{"rope_fraction": 1.0, "bias": "none", "init": "normal", "init_std_qkv": 0.0163, "dataset": "wikipedia_en"}
Each number is 200 + 40 x the weight over its row's rms, rounded and kept within 0 to 999. Layers, rows and columns count from 0. The size before them is the row's rms in percent of the matrix's.

# down: layer 7 MLP down (transposed), 1344x512, rms 0.0524, rows 489-497, columns 128-255
# gate: layer 7 MLP gate, 1344x512, rms 0.0847, rows 490-497, columns 128-255
# up: layer 7 MLP up, 1344x512, rms 0.0896, rows 490-497, columns 128-255
down489,102,248,165,166,199,196,243,169,231,154,214,263,161,220,172,145,214,182,158,208,142,152,166,218,121,248,114,170,223,207,219,173,232,252,157,175,263,177,222,151,194,218,214,214,214,192,246,223,216,189,202,185,143,177,201,221,184,226,190,307,264,146,167,222,233,231,200,136,183,265,231,143,205,232,205,209,146,237,190,264,205,125,213,209,275,188,190,183,197,150,225,195,131,245,225,211,257,191,158,182,154,242,221,254,120,168,234,160,225,204,226,188,209,227,131,199,224,242,252,187,217,222,232,200,130,269,161,171,192
gate490,101,155,227,260,123,167,149,190,176,239,256,211,163,200,191,197,167,204,137,131,183,232,214,203,204,223,166,244,192,246,193,183,181,240,211,139,243,199,209,159,168,164,167,214,176,198,232,114,138,233,166,192,253,176,218,168,220,206,147,134,184,216,177,179,259,255,167,156,183,216,198,248,242,140,179,156,198,223,158,240,142,172,232,169,210,173,190,163,203,219,206,177,222,195,231,215,112,209,188,185,263,206,173,192,99,230,212,198,245,178,203,186,259,268,282,223,172,244,148,225,194,142,162,198,225,160,293,193,245
up490,101,261,260,211,167,209,219,159,194,207,197,197,155,196,158,243,200,135,285,97,222,147,184,253,238,158,204,149,117,186,211,203,170,228,246,280,192,170,150,209,236,157,166,207,200,180,140,224,223,217,208,195,201,177,233,251,166,183,174,171,218,162,160,249,226,246,127,195,232,282,167,260,198,209,190,155,203,153,267,176,167,258,182,225,298,281,310,131,170,209,199,145,197,165,265,197,161,216,202,243,235,221,239,190,143,178,141,170,103,289,155,215,136,198,219,226,300,214,198,209,166,189,126,182,211,256,239,240,172
down490,101,282,172,188,192,191,170,137,234,241,207,178,226,275,181,253,286,218,222,242,222,185,171,249,86,143,233,227,277,116,201,184,199,199,174,192,235,252,204,202,269,162,122,163,190,200,242,97,187,123,204,225,159,139,217,190,225,206,157,181,226,222,188,168,212,243,137,164,193,136,187,231,179,202,154,256,207,199,200,223,182,206,225,161,181,211,97,150,152,162,189,209,265,151,170,190,172,225,186,131,202,227,226,211,261,239,207,207,169,259,202,151,210,180,168,215,188,222,165,205,163,164,269,185,209,153,247,164,188
gate491,098,161,160,177,119,84,197,170,230,219,118,252,195,211,160,154,222,238,270,236,239,193,192,183,241,196,199,199,224,193,187,269,127,194,129,195,209,174,126,227,175,204,158,253,161,244,160,235,216,150,181,246,204,182,237,202,132,185,248,158,177,146,262,205,246,205,214,240,176,287,181,203,176,177,246,85,159,177,191,188,156,197,180,217,213,233,215,173,174,156,154,132,198,186,121,266,210,224,303,186,191,293,180,241,163,247,200,233,239,241,208,250,191,227,129,186,197,197,215,223,233,218,217,186,182,184,185,165,248
up491,097,201,207,175,232,316,213,247,164,206,232,319,184,176,204,233,256,215,261,191,149,178,146,297,249,156,213,212,162,170,282,248,231,191,158,122,274,142,192,198,255,254,202,164,169,223,192,190,181,155,190,121,192,141,198,206,174,164,263,171,244,197,237,198,146,194,218,261,171,164,229,208,228,173,101,171,213,283,240,201,148,192,162,155,125,150,221,241,157,207,187,255,218,156,150,183,220,212,208,172,146,204,181,189,163,224,184,211,188,212,235,187,200,199,172,239,155,195,219,188,210,179,138,188,223,195,195,201,219
down491,098,233,172,190,165,251,114,136,202,187,201,260,227,211,174,179,178,154,241,206,162,169,227,146,243,272,249,180,224,180,227,232,240,154,213,132,232,253,208,208,234,199,219,199,271,199,217,225,236,156,223,159,147,253,157,223,190,204,180,139,242,164,212,221,261,257,125,217,193,127,219,245,218,155,260,253,175,203,216,249,171,233,191,145,240,266,164,207,158,169,122,233,137,137,279,170,205,222,183,221,147,204,205,172,266,207,132,270,241,169,225,184,230,227,177,203,207,215,178,227,195,295,197,218,170,234,199,178,305
gate492,097,244,236,117,226,200,157,202,220,242,211,152,201,194,206,169,162,190,172,193,217,186,242,219,258,221,171,151,214,181,223,145,216,200,182,249,183,234,245,229,195,200,151,143,217,217,183,229,148,279,174,200,284,230,229,238,215,246,152,219,141,276,239,218,145,226,217,184,205,243,196,208,223,181,231,170,237,215,248,243,198,165,155,207,223,164,227,232,197,235,309,176,227,137,183,226,175,161,176,200,196,241,214,172,179,199,184,213,234,140,212,254,166,214,246,147,234,181,229,151,272,215,264,151,273,209,181,212,169
up492,099,168,202,187,239,221,173,163,165,251,225,166,146,198,242,235,247,187,220,142,243,167,113,202,227,271,227,180,228,149,185,230,202,236,161,160,208,189,213,218,189,170,170,201,213,244,165,163,202,254,94,233,239,158,306,210,188,250,212,219,182,274,185,251,195,219,208,168,197,214,233,177,245,263,284,129,208,216,204,205,189,196,181,193,227,168,287,207,151,215,226,144,225,108,150,272,240,191,222,234,186,228,235,118,192,181,168,200,214,212,204,225,147,146,285,132,213,202,197,114,246,202,232,207,209,184,186,186,184
down492,103,216,226,150,144,190,207,215,133,206,183,192,144,136,146,201,227,120,281,203,193,209,205,151,248,228,200,206,112,148,273,218,202,178,168,208,167,182,190,199,211,226,240,209,225,247,234,162,174,162,207,194,212,241,267,246,195,169,159,215,125,234,191,180,145,164,205,214,256,205,210,154,222,206,224,214,162,181,190,182,242,175,182,184,166,168,229,192,159,228,273,214,193,206,228,217,123,185,141,230,172,197,174,164,188,190,237,240,183,101,241,198,220,235,290,131,216,233,124,254,203,152,220,216,233,196,210,221,180
gate493,103,201,210,221,113,236,172,204,193,236,217,180,217,196,255,244,227,166,196,238,215,182,225,171,139,231,134,260,125,274,228,174,213,238,217,242,225,207,184,216,214,177,158,130,236,113,229,151,240,184,172,181,203,122,218,199,234,214,253,209,181,173,253,294,203,250,166,207,216,183,161,135,145,105,168,182,209,152,225,231,136,230,280,154,207,204,249,250,180,275,196,155,169,228,259,154,162,226,221,179,169,258,196,171,197,210,223,306,138,178,162,135,225,205,258,163,229,165,184,270,192,199,198,249,245,216,283,199,176
up493,102,222,168,165,197,192,160,206,190,191,238,213,213,180,137,225,215,205,218,191,292,190,206,110,174,178,174,215,224,252,249,164,201,134,223,191,207,191,224,196,219,185,249,228,194,159,242,186,187,141,154,236,244,222,187,179,163,224,213,218,264,231,178,239,189,168,194,192,222,212,172,101,232,188,206,198,135,115,198,197,136,158,210,211,182,169,196,132,200,166,178,146,233,225,185,252,216,194,272,223,149,141,239,209,171,153,196,184,222,204,213,255,185,185,184,226,233,251,206,273,139,267,209,225,211,188,109,176,219
down493,098,155,182,253,177,230,251,240,180,219,159,274,180,189,196,221,156,165,151,172,201,175,250,180,215,245,222,225,231,157,253,290,232,201,109,152,243,211,189,193,192,284,199,205,231,173,220,205,163,244,207,172,172,303,197,171,146,220,218,160,194,217,129,104,254,213,222,267,206,195,245,198,284,191,194,176,193,194,219,264,146,224,256,221,229,222,145,181,127,157,189,223,46,229,247,269,241,241,167,189,172,199,212,142,228,110,206,242,261,143,196,211,262,183,165,214,208,204,201,209,190,228,186,135,261,231,146,162,151
gate494,101,236,208,181,191,150,210,199,242,244,203,197,147,184,206,148,248,145,229,215,149,213,239,187,224,138,146,252,263,209,167,209,112,191,196,173,186,212,209,177,208,197,73,160,136,212,221,218,201,270,311,142,140,201,211,224,232,208,185,249,273,107,160,206,157,164,265,245,160,173,239,208,218,197,176,189,213,195,207,145,154,244,214,166,244,188,188,240,192,233,217,156,238,137,199,261,223,223,251,73,227,172,242,214,201,225,153,167,204,185,209,256,236,237,190,207,166,168,229,245,194,184,172,187,217,221,147,208,199
up494,103,178,171,242,187,235,263,173,152,181,241,121,174,189,198,217,228,165,248,148,199,161,145,254,178,189,195,227,239,193,197,172,252,218,149,197,143,166,234,207,172,203,214,207,143,157,150,217,146,160,208,175,244,239,205,182,184,236,185,225,227,140,193,232,187,171,203,185,136,236,258,197,230,171,187,168,118,242,282,257,237,262,246,179,238,197,125,188,234,203,214,177,162,106,222,209,225,200,261,210,224,166,218,239,187,233,229,183,174,204,212,162,168,226,213,197,154,198,228,133,213,189,167,124,199,225,210,212,215
down494,097,202,209,146,214,200,209,158,149,146,233,184,181,198,188,185,248,194,235,168,148,262,144,227,209,262,261,221,210,218,208,201,156,221,149,234,260,154,235,210,259,189,255,138,180,227,176,194,192,147,124,138,200,171,214,183,178,238,173,173,209,177,266,209,199,137,205,180,254,227,199,187,168,209,202,252,192,178,157,220,186,137,244,164,194,197,249,225,176,220,208,168,215,202,195,182,210,189,228,173,165,171,184,214,213,238,196,196,194,165,193,188,202,209,250,188,175,228,233,187,165,246,252,222,236,296,207,187,246
gate495,099,137,206,212,167,256,212,193,272,163,221,189,229,205,152,254,192,157,153,216,119,153,202,167,208,194,214,209,151,162,217,228,183,247,257,217,211,181,169,192,191,211,243,279,181,155,206,265,146,174,159,190,269,266,237,239,184,203,247,234,166,136,177,288,195,258,269,96,234,196,175,184,209,248,189,271,235,240,214,260,167,194,140,243,222,250,251,165,154,173,143,178,153,240,194,194,178,244,218,235,267,175,232,217,225,224,211,217,226,202,141,230,236,192,189,172,203,153,186,127,181,142,225,227,240,213,158,174,142
up495,100,226,153,248,145,214,279,236,206,205,186,179,251,182,175,230,150,226,147,167,193,182,182,183,268,212,215,184,244,169,243,213,119,193,219,283,168,167,186,175,213,195,208,203,214,165,165,227,200,160,233,173,205,240,214,150,136,204,219,239,198,184,224,219,237,152,196,259,200,161,159,197,240,174,183,206,161,121,188,182,197,232,159,164,199,212,239,192,185,276,157,252,242,171,149,184,244,229,162,230,243,217,180,247,149,227,163,224,203,238,143,68,216,275,210,153,178,239,194,150,111,185,188,219,313,206,203,174,178
down495,101,163,200,183,175,164,214,175,96,212,161,173,234,342,253,158,242,292,205,172,207,151,203,199,181,154,162,219,210,205,259,173,261,161,196,132,153,218,207,196,228,273,240,141,154,207,154,105,159,191,201,220,239,150,242,230,267,223,252,226,233,171,185,212,175,173,248,179,208,159,214,274,215,189,264,137,197,143,214,268,192,187,187,204,227,241,218,238,175,186,207,266,151,182,244,194,253,192,261,173,244,193,174,186,273,186,128,187,147,155,161,177,189,228,261,162,293,198,250,239,233,181,211,217,163,219,196,245,260
gate496,102,250,146,237,251,172,192,221,170,263,219,215,217,183,229,277,196,137,203,199,177,174,218,238,259,178,190,187,205,231,252,256,199,181,240,245,166,212,210,163,170,232,146,237,179,172,175,193,217,244,225,257,209,154,182,224,143,216,169,199,274,209,227,230,226,161,175,205,182,294,149,183,220,262,136,163,209,186,124,131,203,136,250,241,217,152,202,201,189,242,263,231,190,172,207,135,199,160,186,162,189,189,262,186,239,180,199,79,207,209,197,195,169,151,172,165,191,205,160,184,232,151,201,250,213,135,189,201,208
up496,099,100,210,263,223,166,207,140,155,196,284,176,144,190,197,187,179,158,256,168,226,258,257,189,214,256,205,215,277,162,210,234,191,165,217,173,231,147,171,176,187,252,152,161,203,59,312,130,222,227,128,201,268,204,240,224,211,172,211,249,250,159,232,150,180,189,199,162,223,276,268,251,226,199,144,241,206,234,193,166,247,178,221,249,215,191,149,182,199,220,177,200,126,173,144,178,212,182,186,239,131,238,177,180,190,175,183,215,221,268,173,186,152,151,186,185,115,211,194,164,178,181,152,155,170,166,250,158,212
down496,102,205,203,232,191,137,273,257,276,173,231,155,219,220,252,227,132,167,176,175,154,197,226,217,234,180,227,149,260,265,234,202,240,178,173,146,168,272,221,143,178,303,189,216,219,227,170,193,229,127,230,247,196,165,196,223,153,218,212,194,182,246,158,149,138,173,220,252,188,218,224,229,225,156,170,193,159,174,154,198,107,134,169,174,228,145,182,163,227,181,200,224,255,291,195,139,205,222,228,170,206,162,230,160,197,187,284,185,157,189,223,244,226,195,166,201,257,147,230,255,240,241,283,147,245,187,203,166,256
gate497,101,211,206,216,241,183,179,209,176,208,196,210,182,211,114,268,242,195,134,229,228,232,222,264,175,188,221,205,193,176,129,232,231,233,185,213,144,175,137,242,176,251,148,200,191,254,205,253,258,145,213,204,139,191,287,183,163,226,176,237,168,175,311,131,268,237,127,142,255,221,233,220,181,294,184,215,177,217,214,193,181,149,191,227,207,193,234,242,223,208,104,258,161,225,205,256,251,237,184,202,282,184,179,185,235,289,215,195,196,211,155,207,201,187,196,180,234,170,229,132,196,192,218,192,149,174,190,230,189
up497,097,122,128,182,219,170,203,217,166,109,230,257,144,158,197,183,184,279,288,178,266,177,204,131,218,263,190,270,161,194,251,195,203,233,172,217,254,257,181,266,208,213,219,259,185,214,225,269,204,189,193,231,281,234,190,161,114,235,229,249,183,150,183,183,207,256,240,176,151,232,232,173,167,129,296,133,232,184,279,170,197,255,159,266,134,231,297,209,176,206,194,167,160,181,252,207,49,237,200,204,184,194,193,237,198,231,124,190,245,223,267,224,215,219,207,229,289,132,216,196,193,212,169,153,186,212,215,176,225
down497,101,158,184,202,180,185,279,219,159,185,147,222,203,170,182,159,167,227,254,231,198,227,142,247,222,234,209,116,190,138,257,236,222,185,245,222,186,171,236,198,248,158,187,171,240,213,159,201,190,161,166,195,232,216,206,213,188,270,184,220,148,246,229,209,186,230,256,179,174,300,230,216,221,186,211,208,187,215,241,183,179,87,193,234,221,202,135,194,174,188,174,97,176,228,283,154,171,221,162,210,131,158,219,248,131,199,151,147,185,225,138,202,266,190,164,241,188,221,234,210,177,206,160,142,131,118,128,200,286